config = dict(
    n_layer=13,
    d_model=128,
    n_head=4,
    n_kv_head=4,
    head_dim=32,
    d_mlp=256,
    vocab_size=8192,
    activation='quick_gelu',
    norm='layernorm',
    norm_place='pre',
    norm_eps=1e-05,
    positions='learned',
    qk_norm=False,
    attn_scale=0.177,
    bias='none',
    tie_embeddings=True,
    parallel_block=False,
    init='uniform',
    init_std_qkv=0.0513,
    init_std_o=0.0,
    init_std_up=0.0513,
    init_std_down=0.0,
    optimizer='soap_variant',
    lr=0.00595,
    beta1=0.95,
    beta2=0.99,
    weight_decay=0.053,
    lr_head=0.012,
    grad_clip=1.0,
    warmup_steps=200,
    schedule='wsd',
    decay_fraction=0.767,
    decay_shape='linear',
    final_lr_fraction=0.05,
    batch_tokens=32768,
    seq_len=512,
    doc_mask=True,
    train_tokens=202500000,
    steps=6180,
    dataset='wikipedia_en',
)
Each number is 128 + 32 x the weight over its row's rms, rounded and kept within 0 to 255. Layers, rows and columns count from 0. The size above them is the row's rms in percent of the matrix's.

# layer 10 attention query, 128x128, rms 0.221, rows 0-26, columns 0-127
size [ 90  86  91  88  88  93  83  89  85 102  89  90  85  96  85  93  98  98  90  99  96  89 104  90 102  97  94]
[[125 104  75 150 174 116 101 111 178  54 144 136 118 130 128 216 103 104 124  68  96 121 117 103  87  94 117 126 111  88 133 130 174 128 115 144 142  28 151 110 101 140 109 141 125 146 101 118  83 117 115 175 156 158 163 103 128  91 125 117 119 127 109 151 164 157 155 153 195  92 140 161 102 101 165 154 149 108 112 198 121  79 129 102 204  83 128 160 148 152 162 129 122 158 136  77 164 106 179 123 107  90 146 118 128 164 124 178 137 145 193 150 107 153  75 144 167 132  82 116 149 168 169 146 183 120 164 111]
 [149  97 148 160 125 124 182  77 127  97 178 150 132 118  96 133 235 106 157 139 156 108 101 128 138 124 143 162 118 164 138 139  98 135 140  96 100 194 100 151  87 125 111  85  84 137 152 131  58 124 156 188 138 129  75 160 156  88 168 172 142 171 112 130  87 126 106 143 109 115  92 163 123 186  68 111 129  48  77 144 153 126 112 187 163 113 154 134 116 144  80 109 138 183 114  89 150 101 121  97  86  94 180 143 153 114  92 135 110 157 130 109 142  74 130 144  84 139 112 148 166 125 140 139 122 170  57 143]
 [184 121 116 153 128 101 176 135 174 160 104 113  66 158 135 169 118  68 181 102  77  88 121 148  98  90 119  82  62 139 125  96 144 154 118 104  95 181 153 145  92 156  99 115  74 118 166 112 140  72 127 150 127 177 191  82 115 100 165 182 155 133 166 142 103 136 141 110 140 137  97  83 114 142 136 130  78 142 133 121 147 158 194 152 106 138 119 142 119 162 164 113 124 109 126  53  92 109  97 137  87  87 191  46 101 166 174 142  65 142 133 136  88 145 178 102 114 123 102  98 116 129 117 138 124 105 106 142]
 [118 118 111 131 113 115 167 158 140 122 166 164 110  83 109  89  81 164 127 150 138 124 100  93 186 131  70 167 186 144 101 159 137 121  84 104  69 134 101  56 125 135 124 122 149 142  95 113 112 135 167 125 123 177 114 195 133 170 119  91  71 115 146 102 144  94 143 113 143  22 123 141  62 232 123 157 146 149 112 126 136 112 135 154  79 122 133 102 116  90 160 140 157 152 135 184  85 137 113  91 178 192 102 103 146 119 113 177 136 141 103 160  84 157 134 148 170 108 150 112  95 124 178 159 124 139 157 135]
 [164 105  67 124 158 143 137 149 110  91  97 150  93 135 128 158 130 115 134 102  71 173 100 135 151 128  65  82 126 111 138 155 118 116 195 146 142 166  64 164  99 133 186 144 106 125 158 183  82 141 123 112 143  47 121  99 128 107 129 121 103 177 110 112 183  98 155 176 157  88 174 183 171 108 197  74  96 141 138 121  82 134  95  82 103 133  97 119 126 126 155 101  83  96 125 134 105 157 134  98 120 126 184 155 178 147 152 180 142 162 139  72 111 165 173  74  79 149 128 169 147 138 126 133 107 169 125 122]
 [154 125 175 102 191 118 104  68 104 114 127 120 134 105 161 118  93 198 176 141 123 112  87  64 102 116 148  91 166 114 196 154 111 140  95 166 187 192 113 101 141 131 103 133  95 133 140 117 168  90  98 162 132 104 158  83 159  74  89 166  97 179 141 125 107 118 125 212  99 174  75 142 120 141 117 133  63 102  96  79 171 148 175 157 149 157 120 150 124 169 155 162 174 100 146 119 102 145 140 155 152  99 108  98  81 107  97  89 171  96 150 104 135 101  96 143 121 111 155 102 144  97 128 127 138 108  63 126]
 [116  72  99 118 130  88 174  66 174 130 180 158 137 107  92 100 102 122 194 125  73 119 141 113 143 124 153 139 103  98 119 166 188 148 137 134 186  97  93 184 184 156 155  61 112 104 135  88 168 130 160 115 105 122 174  87 175 139 126 106 162 158 151 123 208  64 143 147 158 111 102 160 141  78 139  91 107 114 126 130 144 170 104 174  92 134 102 101 188 144 120 160 149 163 113 119 179  97  78 172  86 121 124 143 137 106 109 107 201 124 118 121 161  95 103  92 145 152 111 104  88 175 116 125 162 137 128 123]
 [ 72 118 178 138 131  83 139 136 128 138 119  97 138 141  87 139 192  70 126 108 115 183 102 142 137 142 115 121  90 177 130 113 122 177 198 161 156 143 148 157  75 178 141 187 184  75  69 153 152  64 163 133 128 127 132  81 146 148 111 158 152 121 137 123 134 141 106 161  83 129 133 111 141 124 143 144 113 105 141  93 135 112  74 220 144  91 148 139 109 124 125 155 139  28 119 131 117 173 141 180 121 143 130 125 152 141 131 177 169 163 128 148 139 203 151  78 141 113 101  93 100 129 115  91  96 163 138  74]
 [171 124  73 155  68 154  97 107  90 182  85 165 144 115 116 145 134 149 124 163 106 186 113  61 132  96  97 129 191 150 135 150  84 120 130  78 105 159 153 139 135  59 107 113 124 113 120 124 105 130 137 138 141 156  85 135 154 175 141  97 113 125 141 148 161 167 104 152 172 185 180  73 180  98  75 146  98 118 124 114  86 148 125  84 154  51 110 176 121 150 164 109 141 103 129  86 142  86 113 160 103  97 114  75  99 173 123 197 141 179 132 109 156 157 133 128 136 126 142 145 144 136 135  86  83 153 208 151]
 [114 146 109 145 153  99 168 140 125  80  86  93 166 156 112 212 142  82 126  75 150 149 116 120 159  96 136  74  98 170 132 103 170 122 169 111 137  50 139 100 149 156 118  99 121 113 119 137 108 173 186 149  79  99 131 116 167 124  73  54  88 141 131  87 119 150 101 165 112 160 102 146  81 108 133 154  91  91  72 143 129 131 117 176 133 164 116 102  85 206  68 106  99 131 153 103 105 149 129 109  77  88 126 105 155 144 155 154 146 147 120 134 127 105 195  84 103 103  77  98  74 155 129 136  99 153 150 160]
 [112  76 139 134  99 157 146 140  77  94  98 119 118 116 184  70 133 130 112  88 180 141  94 127 107  97 117 120 144 170 117 122 112  87 108 151 142 141 124 139 130 105  58  99  92  98 107 116 154 165 165 152 163 177  77 104 111  98 141 103 171 139 122 183 179 156 103  83 114  95 154 114  72 110 174 127 171 151  89 146 108 186 168 175 179 139 178 109 123 138 109 139  70 112 119 154  77  82 107 104 216  89 167 169 140 153 152 111 123 114 151  89  85 168 105  88  90  95 145 123 113  98  71 141 132 113  89 161]
 [162 208 152 120 143 169 113 150 108  94 148 115 155  88 149 175 132 104 107 126 148 116 131 149 105  80 132 126  83 146  95  94  96 168  68 128 132 126 145 100  50 100  92 162 123 106  96 171 156 107 127 145 125 151 148 170 122 112 142  68 133 176 151  97 154 139 156 133 135 112 105  87 183  99 133  90 145 140 138  72 137 129 123 103  90 106 130 133 111 107 173 109  66 170 152 124 107  93 157 119 130 164 169 180 152  58 114  90 180 184 121 140 128  68 127 117 193 128 125  98  91  92  99 129 206  72 161 182]
 [ 47 152  97 137 117 115 141 128 123  96 106 127 178 119  52 142  43  59 129 150 106 119 125 165  97 134 136 127 104 183  94 137 120 118 124 186  78 139 136 143 105  56 153 112 145  97 117 144 131 118 138 179 119  87 175 154 136 146  68  56 101 123 136  93 101  81 109 174 159 140 136 141 132 116  58 172 164 125 110 111 123 168 118  67 112 137 160 160 137 112 189 165 103 189  99 128 118 179  93 117 112  82 154 162 155 159 129 135 120 103 120 138 158 173 121 101 106 154 101 141 107 161 129  73 174 154 150 129]
 [117 122 176 135 141 163 101 139 163 121  97  99 117  75 136  75 131 161 130 178  94 154 156 139 142 121 161 131 186 113 173 142 160 135 138 178 111 142 139 217  92  95 168 127 109 169 146 122 115  95 126  62 174 150 105 132 105 124 141 122 156 132 145  94 158 115 122 182  88  80 118  71 130  82 116  95 155 161  80 129  98 125  98  71 102 125 105 129 120 102 113 139 138 158 107 169 187  89 138  56  58 108 154 120 153 135 168 121 156 183 127  84  48 175 148 126 164 190 110 145 171 116 110 120 100 104 160 116]
 [150 155 122 153  81 199 120 171 153 161 121  75 195 131 103 181  82  68 169 167 115 223 142 107 167  90 102 117 142 101 107  71 183 189 129  79 107 110 130 124 119 171 127 127  96 166 157 134 122 101 135 129 154 154 100 141 150 121 147 172 165 110 128 131 132 150 103 170  75 139  99 148 126 108 147 146  94  99 143 168  83 132 162 167 110 144  95 139 131 137 122 142 143 137 169 186 101 185 148 105 154 114 143 119 162 122  90 134 156 110 113  91 160 166 128  66 176 158 116 136 184  92 108  58 142 167 148 150]
 [ 75 174  81 125 159 144 117 137  72 153 132 106 160 155 121 144 120 115 168 142 147 144 157 199 101 169 121 108 113 125  68 152 154 110 122  85 125 113 188 134 106 124 171  57 100  94  76 136 135 100 150 166  72 116  95 157 123 186 152 137 108 151 142 118 118 155 148 121 110  66 131 119 141 136 144 134 106  64 137 162 140 112 226 185 121 117 110 144 114 115 186  75 171  88 105 103 165 183 152  65 123 178 141 150 146 177 151  84 124 120 117 129 147 128 155  88  83  83 135 131 103 117 134 116  82  80 159 155]
 [ 86 112 129 129 106 180 101 157 166 118 165 158 161  94 160 129 173 161 112 149 156 118 120 142 142  67 167 186 178  77 174  89 142 118  99  33 119 119 150 135  66 109 133 212 165 153 120 131 125 131  98 125 146  92 123 133 106 138 106  57 116 128 123 120 125 163 152 148 165 112 122  43 140 107 112 122 150 106 144  98 104 123 132 109  94 129 106 139 108 106 155 117 191 112  87  86  92  80 116 201 111 190 129 101 162 114 109 117 136  94 140  93  54  99 117 108  75 116 165 119 166  90 133 127  98 125 148  94]
 [182 130 144 150 162 201 136 187  76 158 100 107 121 128 128  92  92 104 178 110 107 144  64 126 110  97 183  94 135 123  69 114 141  81 111 133 127  65 125 118  80 102 159 109  99 172  82 115 128 157 160 136 136  77  91 124  72  94 158  86 136 103 166 138  90 169 131 147  88  78 160  86 115 111 139  79  52 141  99 152 131 145 106 116 137 134 120 126  62 151 150 130 132 176 100 152 135 102 144 171 110 102  98 102 160 118 151 118 110 154 160 111 129 168  73 113 114 110 144 138 188 141 137 102 160 102 222 114]
 [184  53 167  87  94 157 101 131 115 110 118 167 122 122  96 145 144 118 125 123 126 145 150 125 168 150 190  85 136 134 129 118 153 128 148  96 132 129 137 166 113  87 132 170  99 120  72 153 120 155 145 118 150 112  80  91 104 155 132 104 129  89 120 160 190 108  86  77 132 127 135 153 112 144 109 127  84 204  89  83 154 112 112 108  77  89 170 142 180  81 156 113 135 161 140  88 125 164 160 109 162 126 107 130 110  77 188 150 137 130  90  59 109 138 119  40 131 119 185 195 103 158 173 148  81 122 183 162]
 [106 133  84 126 150 115 107 203  98  85 149 188 109 185 113 116 131  83 207  99 145  97 139 121 140 169 150 153  81 170 105  99 111 182 120 121 120 179 110 115 153 126  75 104 122 124 131 119 182 135 124 114  52 156 181 156 122 163 139 138 191  95 102 113 113  81 128  85 144 152  96 164 119 130  87  79 124  95 121 175 150 129 110 125 122 192 101 131 152 140 127 105 201 145 149 118 116 134 153 153 150 154 175 148 198 147 129 192 133 146 118 103 177  96 106  91 132 105 160 124  43 134 167 142 138 102 102 124]
 [130 132  70 167 112 108 101  69 131 175 121 114 116 151  92  87 125  57 120 119 116 128 119 135 149 202 103 119 170  54 126 133 160 114  92 127 133 159  70 133 167 106 151  82  95 107 139 183 134 137 147  76 122 160  87 110 148 147 148 180 197 114  92 163 152 139 237 119 154 182  93 127 111 100 110 144 104 199 132  60 127  93 101 129 139 186  85 155 171 164 111  89  89 102 111 146  88 122 150 150 162 133 154 131  85 111 154 149 107 113 110 105 110 127 131 129 154 134 134  86  91 107 151 145 116  95 155 112]
 [189 165 142 134 178  99 148 114 125 158 137 199 125 120  90 129 147 116 115  89 164 126 147  58 132  95 126 145 132 106 116 106  63 175 164 120 125 115 157 163 135 113 167 119 168 111 144 114 112 132 140 116  98  69 106 170 169 105 164 133 137  92 162  83 176 120 121 143 206 141  98 127 142  99 164 130 158 126  84 137 117 197 138 179  95  92 210 139 182 139 146 149 149 114  89 140 153 141 119 142 143  74 149 144  89  35 124 153 113  96 152 164 120  39 118 138 158 181 113 132 129 118 147 132 151 127  82  92]
 [119  86  97 107  90 122 119  95 133  97 149 120  92 103 100  97 157 170 164 128 152 132 139 126 165 111 149 116 200 132 179 126 121 117 135 158 148 124 139 151 197 104 116 202 122 105 121  70 170 100  90 151 137 153 118 149 172  92 131 115 166 138 116 155 146 147  93 132 139 111 159  85 150 126 119 104 139 134 101 112  96 137  93  87  88 133  89 136 124 134  93 165 128 111 135 151 141  50 164  69 103 158 124 119 132 130 158 147 214 117 121 116  70 116  76 155  24 200 179  83 184  83 135 111  81 141 102 101]
 [134 134 145 132 156 112 155 137 195 130 101 161 153 117 163 105  84 124 144  86 164 149 151  48 169 101 140 128 170 180 144  74  40 131 150  99 128  74 160  93 144 172 128  95 122 122 122 139 204 101 134 111 133 112 128 127 112 137 121 110 118  99 116 102 172 103 133 156 117  61 108 158 142 129 142 133 204  99 139 160 183 158 161  50 150  68 133 167 141 113 128 156  72 123 110 103 138 162 161  85 130 134 118  86 110 142 110  69 104 131 120 101 126 123 129 138 177 126  85 167  94  85 154 165  81 160 183  90]
 [151 105 143 150 142 160  95  90 178 167  90 115 141  90 161 133 132 138 174 167 123 132 176 123 137  74 186 138 132 106 122 131  79 106 175 235 161 155 142  87 140 109 106 154 181 117 100 156 121 142 103 146 142 126 106 191 133 112 160 149 128  83 135 128  92 148 161 126 145 124  33 109 125 142  82 151 140 112  86 152 108 161 124  88  97 138 125 134 120 127 164 175 144 127  53 178 146 158 121 123  95 146 112  53 118 120 130  76 183 149 124 144 110 194 141 126 147  97 142  88 120 106 110  93 138 103 123  41]
 [110 145  82  48 125 106 128  89 109  67 142 105 168 153 142 159 140 127 102 151 176 134 104  90 135 184 117 158 155 141 106 120 167 118 159 140  84 111 174 140  95 142  80 154 115 110 196  86 142  89  83 181 126 140 158 111  44 107 166  89  63 100  92 115 139 134  95 149 125 119 132 144  96 114 112 129 105 158 135 129 112 129 171 118  85 115 201 208 117 146 123 117 171 165 163  93 176 165 119 175 156 135 134 122 174 157  94 161 167  88 137 144 148 167  86 130 117 100 144 108 115 107 136 115 160  60 154  82]
 [124 133 151  67 129 182 105 164 125 143 104 185  91  92  71  60  92  40 118 125 114 109 241 142 113 106 130 124 155  88 160 149 155 123 132 164  75 135 105 151 159 124 120  94 128 136 121 128  93 125 115 144 206 156 147  96 180 184 174 149 108  66 110 141  87 112 107 150 107 110 131  91 187  75 159 135 143 136 101 130 110 164 150 112 145 151 106  70 130 145 149 167 117 144 106 108  99 124 123 172 118 125 123 183  93  61 144 137 144 134 134 113 107  86 127 130 135 119 193 113 177 112 113 128 143 120  89 158]]
# layer 10 attention key, 128x128, rms 0.231, rows 0-26, columns 0-127
size [ 88  89  84  90  88  92  86  89  87  90  84  90  87  99  86  91  90  97  90  98  93  88 106  93  92  91  87]
[[ 88 134 118 185 133  67  31 139 177  84 153 129 122  71 139 167 111  96 154  76 142 123  63  82 133  69 115  95 170 152 106  83 152 119 129 135 110  89 148 107  95  69 151 151 118 155 124 149 105 105 109 133 123 153 156 137 137 124 125  94 106 200 150 146 118 181 184 107  93 134 104 130  99 147 124 144 110 179 164 151 106  61  90 116 164  84 129 133 131 146 142 144 119 122 126 153 137 128 102 151  92 128  78 143  90 205 152 139 130 182 140 115 156 147 103 144 172 182 135 112 128 171  38 123 140 138 149 100]
 [181  99 162  85  82  97 130 151  90 138 145 175 114 134 117 100 143 128 155 138 163  92  80 117 129 140 148 157 122 141 162 216 146 122 160 110 144 134 126 134 148 154 137  41 127 161 115 106 125 125 125 147 117 160 151 113 185 113 121 216 104 141 193 140 155  96 103 136 102 160  96 112  85 136  89 144 135 136 123 102 152  55 153 178 183 134 116 130 210 134  92 119 137 148 115 114  93 113  86  95 138 122 172 153 156 103 125 149  76 141 137 127 108 124  85 180 118  83 100 167 193 146 185 182  96 137  67 130]
 [106 121 145 131 160  77 202 100 151 179 109 131 138 115 133 126 145 135 144 170 150 107  98 113 165 128 143 170  66  88 128 133 161 128  97  97 134 132 161 148 137 162 107 113 116 184 100 100 179 117 155 112 149 147 125 113 194  70  52 129 125 114 101 182  67  96 104 149 128 103 142 147  75 111  86 160  97  69 105 124 132 108 160 114 171 131 148 161 150 163 147 182 152 164 134  81 133  68  81 166 110  95 111 135  94 192 161 113  71 170 127 188 125 124 147 189  86 111 130 124 147 189 108 119 126 176 101 129]
 [165 134  51 163 147 109 186 182  97 141 126 128 151 114 110  97 159 113 102 110  70  93 130 111 115 167 169 149 116 124 145 104 134 200 148 137 129 117  77 141 176 127 137 113 130 143 111 131 111 139 107 147 157 105 138 117 122 106 109 130 115 134 144 120  72  62 165  95 108  68 123 161  98 212 130 140 139 143  95 155 141 159  65 193 126  84 107  29 114 127 147 140  96 133 139 116 167 131 137 108 112 171 105  59 177 109 120 156 137 147 141 131 104 129 122 127 117 229 120 144 134 106 102 132 139 105 221 151]
 [107 155 102  81 148 111 129 117 126 131  87 103 119 107 206 150 184 126 126 127  68  95 130 146 102 135  41 142  99 124  81 118 142 146 101 118 104 107 139 121 107 110 197  95 169 124 168 151 107  80 155  88 131  85 126 138  57 116 142 137 104 164 119 129 191 100 183 165 160 137 163 153 101 124 102 161 107 187 130 110 139 107  84  95 164  90 104  69 166 109 117 129 133 109 123 105  86 180  79 119 162 159 139 141 156 125 147 140 163 136 133 106 131 167 203  55 110 106 115 139  91 132 115 203 101 184 135 143]
 [156  96 141 145 136 165  72  85 133 150 134 169 162  91 101 111  94 137 160 124  98 101 131  65 172  94 152 133 108 137 180 146 121 196 116 159 174 148  94 140 106  82  73 123 115 123 163  38  54 120 153 171 155 157 175  58 130 142 116 129 118 185 126  85  82  90 111 156 117 195 139 128 146  91 124 109 125 104 124 110 151 159 157 136 124 159 127 112 118 116 142 118 154 101 120  77 144 174 154 114 146 118  83 119 130 151 165 111 126 157 114 114  65 143 181 164 141 115  77  71 137 111 156 138  35 117 144 114]
 [127  82 111 127 117  67 145 109 153  78 177  94 142 108 133  98  67 175  96  87 150  66 124 153 123 175 143 141 160 125 125 156 105  94 173 120 109 178 119 190 189  54 102 123 158 133 151 153  79 124 169 103 119  96 173 140 145 105 101 112 157  95 145 126 179  88 159 126 155 116 127 105 120 178  86 157 114 159  86 139 144 186 180 131 163 176 162 125 172 112 117  92  96 124 104 143 131  99 108 152 117 113  61 111  36 135 173  97 119 130 114 125 113  95 177 106 158 123 118 124  96  98 167 119 163 104 180 142]
 [ 83 126 166 160  93 173 167 114 136 113 103 115 110  89 111 144 101 121  65 131 104 169 170 153 134 157  91 209 122 151 130 152 179 149 134 196  49 169 113 140 128 122 106 173  91 135 112 186 127 125 156 107 162 166  72 174 131  89 149 203 104 159 126 118 205 140 153  73 125 109  90 131 119  73 137 113  91 113  72 144 121 136 132 134  94 114  59  99  48 124 163 136 140 123 134 148 115 145 149 112 148 150 130 125 159 180 131  99  86 148 113 141 134 140 149  76 123 108  90 116 168 108 154  85 145 166 136 111]
 [173 167 153 168  87 104 100 137  62 148 100  57 166  71 126 154 140 135  88 159 159 193 112  92 103 183 126 137  64 170 100 152 165 150 144 123 148 167 133  98 114  96 124 148 149 155 183 116 163 160 123 168 150 134  92 126 119  98 160 115  59 167 143  82 173 174  58 157 159  93 213 133 138 138  93 135 122 112 139 151  94 115 125 116 118 136 121 137 208 117 145  87  46 191 158 100 147 101 118 123 144 135 144 121  93 114 114 131 108 106  86 110 151 115  88 108 103 132 112 124 138 109  91 117 102 155 137 104]
 [ 95 106 109 113 100 122 158 140 127 108 123  98 132 137 112 211 107 156 141 135 159 168  93 123 126 134 157  68 202 100 122 149 141 157 154 139 169  77 104 127 109 161 107 153 136  93 167 130 126  97 172 144 122 108  71 108 195 141 144 122 106 151 161 103 101 102 214 150 112 121  90 118  88  79 162 159  86 172  86  90 126 119 106 118 111 159 171  61 119 146  61 130  78 143 141 179 131 106 103  49 142 164  98  81 109 135 163 136 139 133 152 147 169  95 168 116 153 107 165 127 130 197 188 116 145 156  98 122]
 [136 118  74  84 134 117 107 118 144 151 107 127 151 120 177 100 172 126 125 138 165 148 108  99 159 147  97 177 120  95 113 116 129 160 109  73 127 131  52 115 139 161 147 138 111 153 113  81 112 159 142 127 144 171 132 165 173  92 115 116 107 135 122 191 134 147 134  99  78 177 111 112 153 128  88 102 173 200 147 136 167 112 186 113 131  78 169 143 108 117 142 140  80 141 128 147 141 175 134 176 241 143 191 101 137 131 121 199 170 144  89 133 118 153 129 116 103 101 135 124 174  63 185 159 186 125 178 137]
 [153 143 134 169 153 100 120 130 102 133 161 138 168 161 147 141  84  87 125 187 107 159 125 171 138 170 188 161 101 122 116  74 167 102 135  92 134  44  76  98  67 117 145  77 123 134 118  99  82  97  65  79 126 133 103 110 124 190 197 128 173  73 144  96 117 186 114 120  90 102 143 159 166 129 124 114 152 122  88 118 158 107 168  92 151  96 140 148  90 131 131 153 138 140  99 140 162 138 110 113  80 166 115 158 154 177 117 162 150 158 143 163 166 174 152 132  85  87 170  92 112 205 154  93 129 111 139 113]
 [ 60 189 133 125 204 138 154 187 149 155  91 115 174 138 113 121 115 111 103 121 168 148 174 122  81  99 109 134 122 173 124  91 105 122 144  98 123 101 138 112  79  49 161 133 159 120 130 165 135  92 120 140 133  85  84 147 152 130  68 102 127 106 131 102 116  99 125 192 142 107 167 129  92 100 117  83 147 164  88  94 158 129  91 111 138 129 139  99  88 121 141  79  87 103 115 190 121 118 140 109 104 116  96  76 125 134 154 127  45 159 158 160 190 214 122 140 125 144  61 177 129  81 142  98 118 121 154 124]
 [149 122 131  96 131 149  70 148 147 168 104 128  81 123 110 136  85 211 154 152  58 201  98 116 141 127 133 133  70 152 148 110 144 122 129  94  89  89 127 139 170 140 113  92 156 134  64 165 162 166 148 127 155 155 148 152  91  94  97  93 134  99 181 131 191 159 105 132  86  50 153  53 159 137  65 125 144 135 105 156 132  56  91 124 114 150  90 123 126 126 144 105  85 152 101  95 166 132 166  97  79 133 136 171 127 123 153 103 175 152 118  79 120 152 162 132 135 147  86 156 110 104  89 109 154  98 151 166]
 [126 134 104 156 115 147 163 167  99  99  75  66 139 182 105 155  59 140 143 151  95 128 101 114 157 152 113  55 123 156  85 126 123 116 104 115 142 108 175 129 151 139 153 121  65 122 132 197 124  50 162 125 160  51 116  80 111 161 125 147 161 120 156 161 151 145  73 113 131 124  96 151 135 130 126 127 110  80 145 150  99 128 132 129 161 129 102 101 145  90 149  95 151  91 167 113 115 172 156  82 180 115 116 114  81 213 101 125 123 125 119  40 160 169  98  95  76 102 121  96 180 160 154 128 131 122 164 160]
 [ 90 120 116 104 148 163 101 104  78 107 110  94 152 173  89 171 145 156  87 142 131 144 133 121 121 171 124 169 134  74  72  90 135 105 122 102 191 215 134 135 162  85 193 142 130 159 108 138 123 150 163  97  65 136  78  96 161 138 150 164 139 158 119 128 133  81 137 152 127 103 124 148 110 105 131  49  93 164 170 116 123 116 159 189 136 133  83 182 104 148 103 130  83  79 143 169 163 115 177  93  81 163 136 170 165 135 165 160 118 185 102 138 125 132 112  64  89 122 134 134 141 133 137 132 138  83 127 199]
 [102  84  67 178  77 140  56  87  99 139 107 173  92 145 143 144 169 135 131  93  95 165 123 145 117 148 198 122 132  84 144 166 195 134  84 120  94  75 142 125 124 136 111 160 160 173 148 134 105 149 102 182 163 139  99 125 114 139 107 115 155  90 153 105 180 107 112 144 159 117 188 131 113 118 109  79 134 148 148 153 103 143 139 140 115 124 125 100 111 185 187 166 148 131  57 104 155  65 157 174 105 121 172 149 104 131 117 128 110 130  79  79 103 101 138 124  81 178 137 188  99 106  96 180 137 143 123  59]
 [143  82  98 117 144 162 105 164  66 168 101  54 179 184 128  83 115 104 158 100  99 128  60 145 103  97 140 157 140 139  71 108 161  98 148  98 143 138 162 187 108  83 121 121 122 151 109 103 122 111 159 157 141  78 105 146  87 156 156 118 106 114 121 120 100 209 132 124 136  74 131  63 110 116  90  86 128 130 149 169 116 130  88 159 161 150 161  98 110 118 121 182 143 136 140 157 167  96 122 184 144 148 170  91 163 126 172 157 135 171 156 105 102 162 116 127 152  61  97 145 208  89  98 164 154 114 156 135]
 [146 120 126  92 135 133 189  97 196 141 130  76 194  99 101 127 164 118  68  92  81 168 160  97 147 144 195  59 134 149 123 146 144 162 149 108  91 124 128 108 110  87 131 103 123 154 160 112 140 147 137 110 134 125 100 100 123 103 183 177  71  94 157 170 160  70 134  78 173 188  95 128 174 138 104 123  99 153 111 136 107 105 146 117 125 123 136 109 211 129 131 132 144 168 185 145 103 113  96 124  95  89 201 129 164  72 122 142 106 160 125  97  82 162 132  77 178 100 150 151 113 123  76 120 117 153 102 131]
 [118 132 154 157 177 130 140 146  96 130 200 161 140 110  82 134 156 120 159  94 133 142  95 146 127 171 158 138 175 117 124 114 124  94 109 132  83 149 117 122 134 126 105 131 102 164 181 128 192  83 100  69  73  90 158 129 149 121 130 177 156 118  87 144 110  65 175  51 133 140 138 148 113 158  44  52  70 112 127  85 170 153  48 102  86 168 154 126 104  94 101 121 165 140 122 148  84 122 107 196 129 187 134 141 159 136 119 114 119 149 132 142  90 140 121 134 122 137 153 119  61 125 167 141 108  92 144 172]
 [183 120  96 189 119 139 170  59 100 163 113 158 189 172 106 134 137 116  92  77 116 133 114 103 166 160 119 171 114 114 163 104 128 107 116 148 103 127 154 137 146 118  84 152 125  79 195 146 128 155 126 118 126 113 106 134 121  87 126 102 184 122 132 162 198 132 176  79 142 186 120  97 124 158  92 172 159  92 211 106  97 132  77 218 100 167 127 126 121 157 122 159  68 136 119 157 119 183  81 134 175 137 124 109  64  95 127 128 131 117 159 121 126 185 121 140  87 155 142  80  93 149 159 138 117 118 124 116]
 [175 159 173 188 118 108  79 111 204  83 125 177 111 129 124  96 108 148 100 106 132  94  84  95 151  81 165 130 127 140  98 110  80 119 158 137 139 143 120 139 137  84 102 124 177  97 157 106 147 134 141 144  62  82 127 147 134 146  93 161 103  79 139  99 155 128  77 164 121 174 128 114 159 105 114 174 123 125 112 157 133 190  93  91 140  98 111  77 157 126 172 212  68 132  80 132  64 114 126 100 172 103 127 110 143 106 111  84 131 142 114 129 103  84 169  75 106 177 123 151 136 116 183  76 166 122  74 119]
 [115  78 103 149  77  52 212 111 147 153 144  91 138 132 129 158 150  82 147  82 142 112 128 122 139 133  76 110 115 170 181 120 183 119 125  86  84 151 126 134 160 130  95  90 144  96 106  95  70 130 130 174 124 162 156 145 199 116 133 137 183 156 134 134 125 161 135 144 171 133 134  97 154 174 125 119 144 136  77 193 118 102  98 102  97 135 109 139 113 152 102 149 114 146 107  84 152 115 132  69 121 136 166 147 117  92 175  98 196 138  80  49  97  95 121 136 147 161 153 154  87  56 178 133 118 157  89 131]
 [145 132 166 185 123 133  94 137 138 100 154 138 127 105  93 140 107  97 113  80 130 133 185 104 117 126 195 144 114 113  87 122  57 163 138  88 179  89 171 103 173 138 106 124 137 163 140 134 161 116 119  99 183  82 157 148 140 180 125 145  93 124 150  55 123 105 104 162  91 111  99 166 117 136 127 121 191  97 104 202 116 171 120 130 115  71  91 148 109 152 101 152 117 179 180 186 131 129 132 139 133 136 125 133  96 123 152  91 192 146  88 158 172  97 101 154 196 164 101 121 135 167 120 219 134 159 105 152]
 [169 149 130 153 127 171 117 181 142 111  95  93 150  83 113  96  56 137 144  65 148  76 163 125 125 119 138 118  99  69 187  95 153  75 139 156 154 112 158  64 163 179  80 124 190 148  80 137  99 182 178 141 127 126 125 136  99 132 128 140 127 145 108 157  81 187 127 147 140 107 129 153 121  83  50 112 171  81  93 155 146 132 105 164 163 157 142 117  97 166 141 136 161 126  90 155  74 146 181 162 111  73  77 122 114 108  89 131 169 142 113  94  96 131 160 109 162 172  99  67 152 141 126 125 110 131 117 136]
 [112 210 142 100 182 131 167  61 136 122 149  86 124 101 100 135 122 137 123  96 136 164 139 149 130 148 132 131 134 162 140  93 131  88  87 109 123  78 122 183 121  41 131 176 112 146 171 110  99  79 107 150 112 163 107 128 153  74 127 132  90 123  96 116 150 188  88 140 132 134 156 188 105 193 131 161 114 125 152  77 122  85 105 190 133 110 134 113 139 124 140  82 141 190 143 120 150  60 171  82 121 130  92  62 122  96 107 160 116 140 161 151 132  78 116 157 139  70 129  78 173  74  92 166 140 121 122 144]
 [213 131 107 160 179  98 108 160 157 213 114 136 139 176 110 127 142 102 150 175 162 128 117  98 149  94  94 162 105 123 117  99  97 121  93 167 119 145  93  93 155 168  88 152 181 175 117 136 114  66 174 169 141 197 195 141 176 123 166 186 135 131 170 127  82 141  96 135 117 140 137  89 190 112 101  99 107 133 129 133 135 173 166 116 148 135  88 147 131  81 129  87 100 146  85  84 125 145 107  87 105 128 126 176 105 105  65  87  83 134 115 115 116 120 166 103 180 134 138 142  97  96  91 157 156 128 167 113]]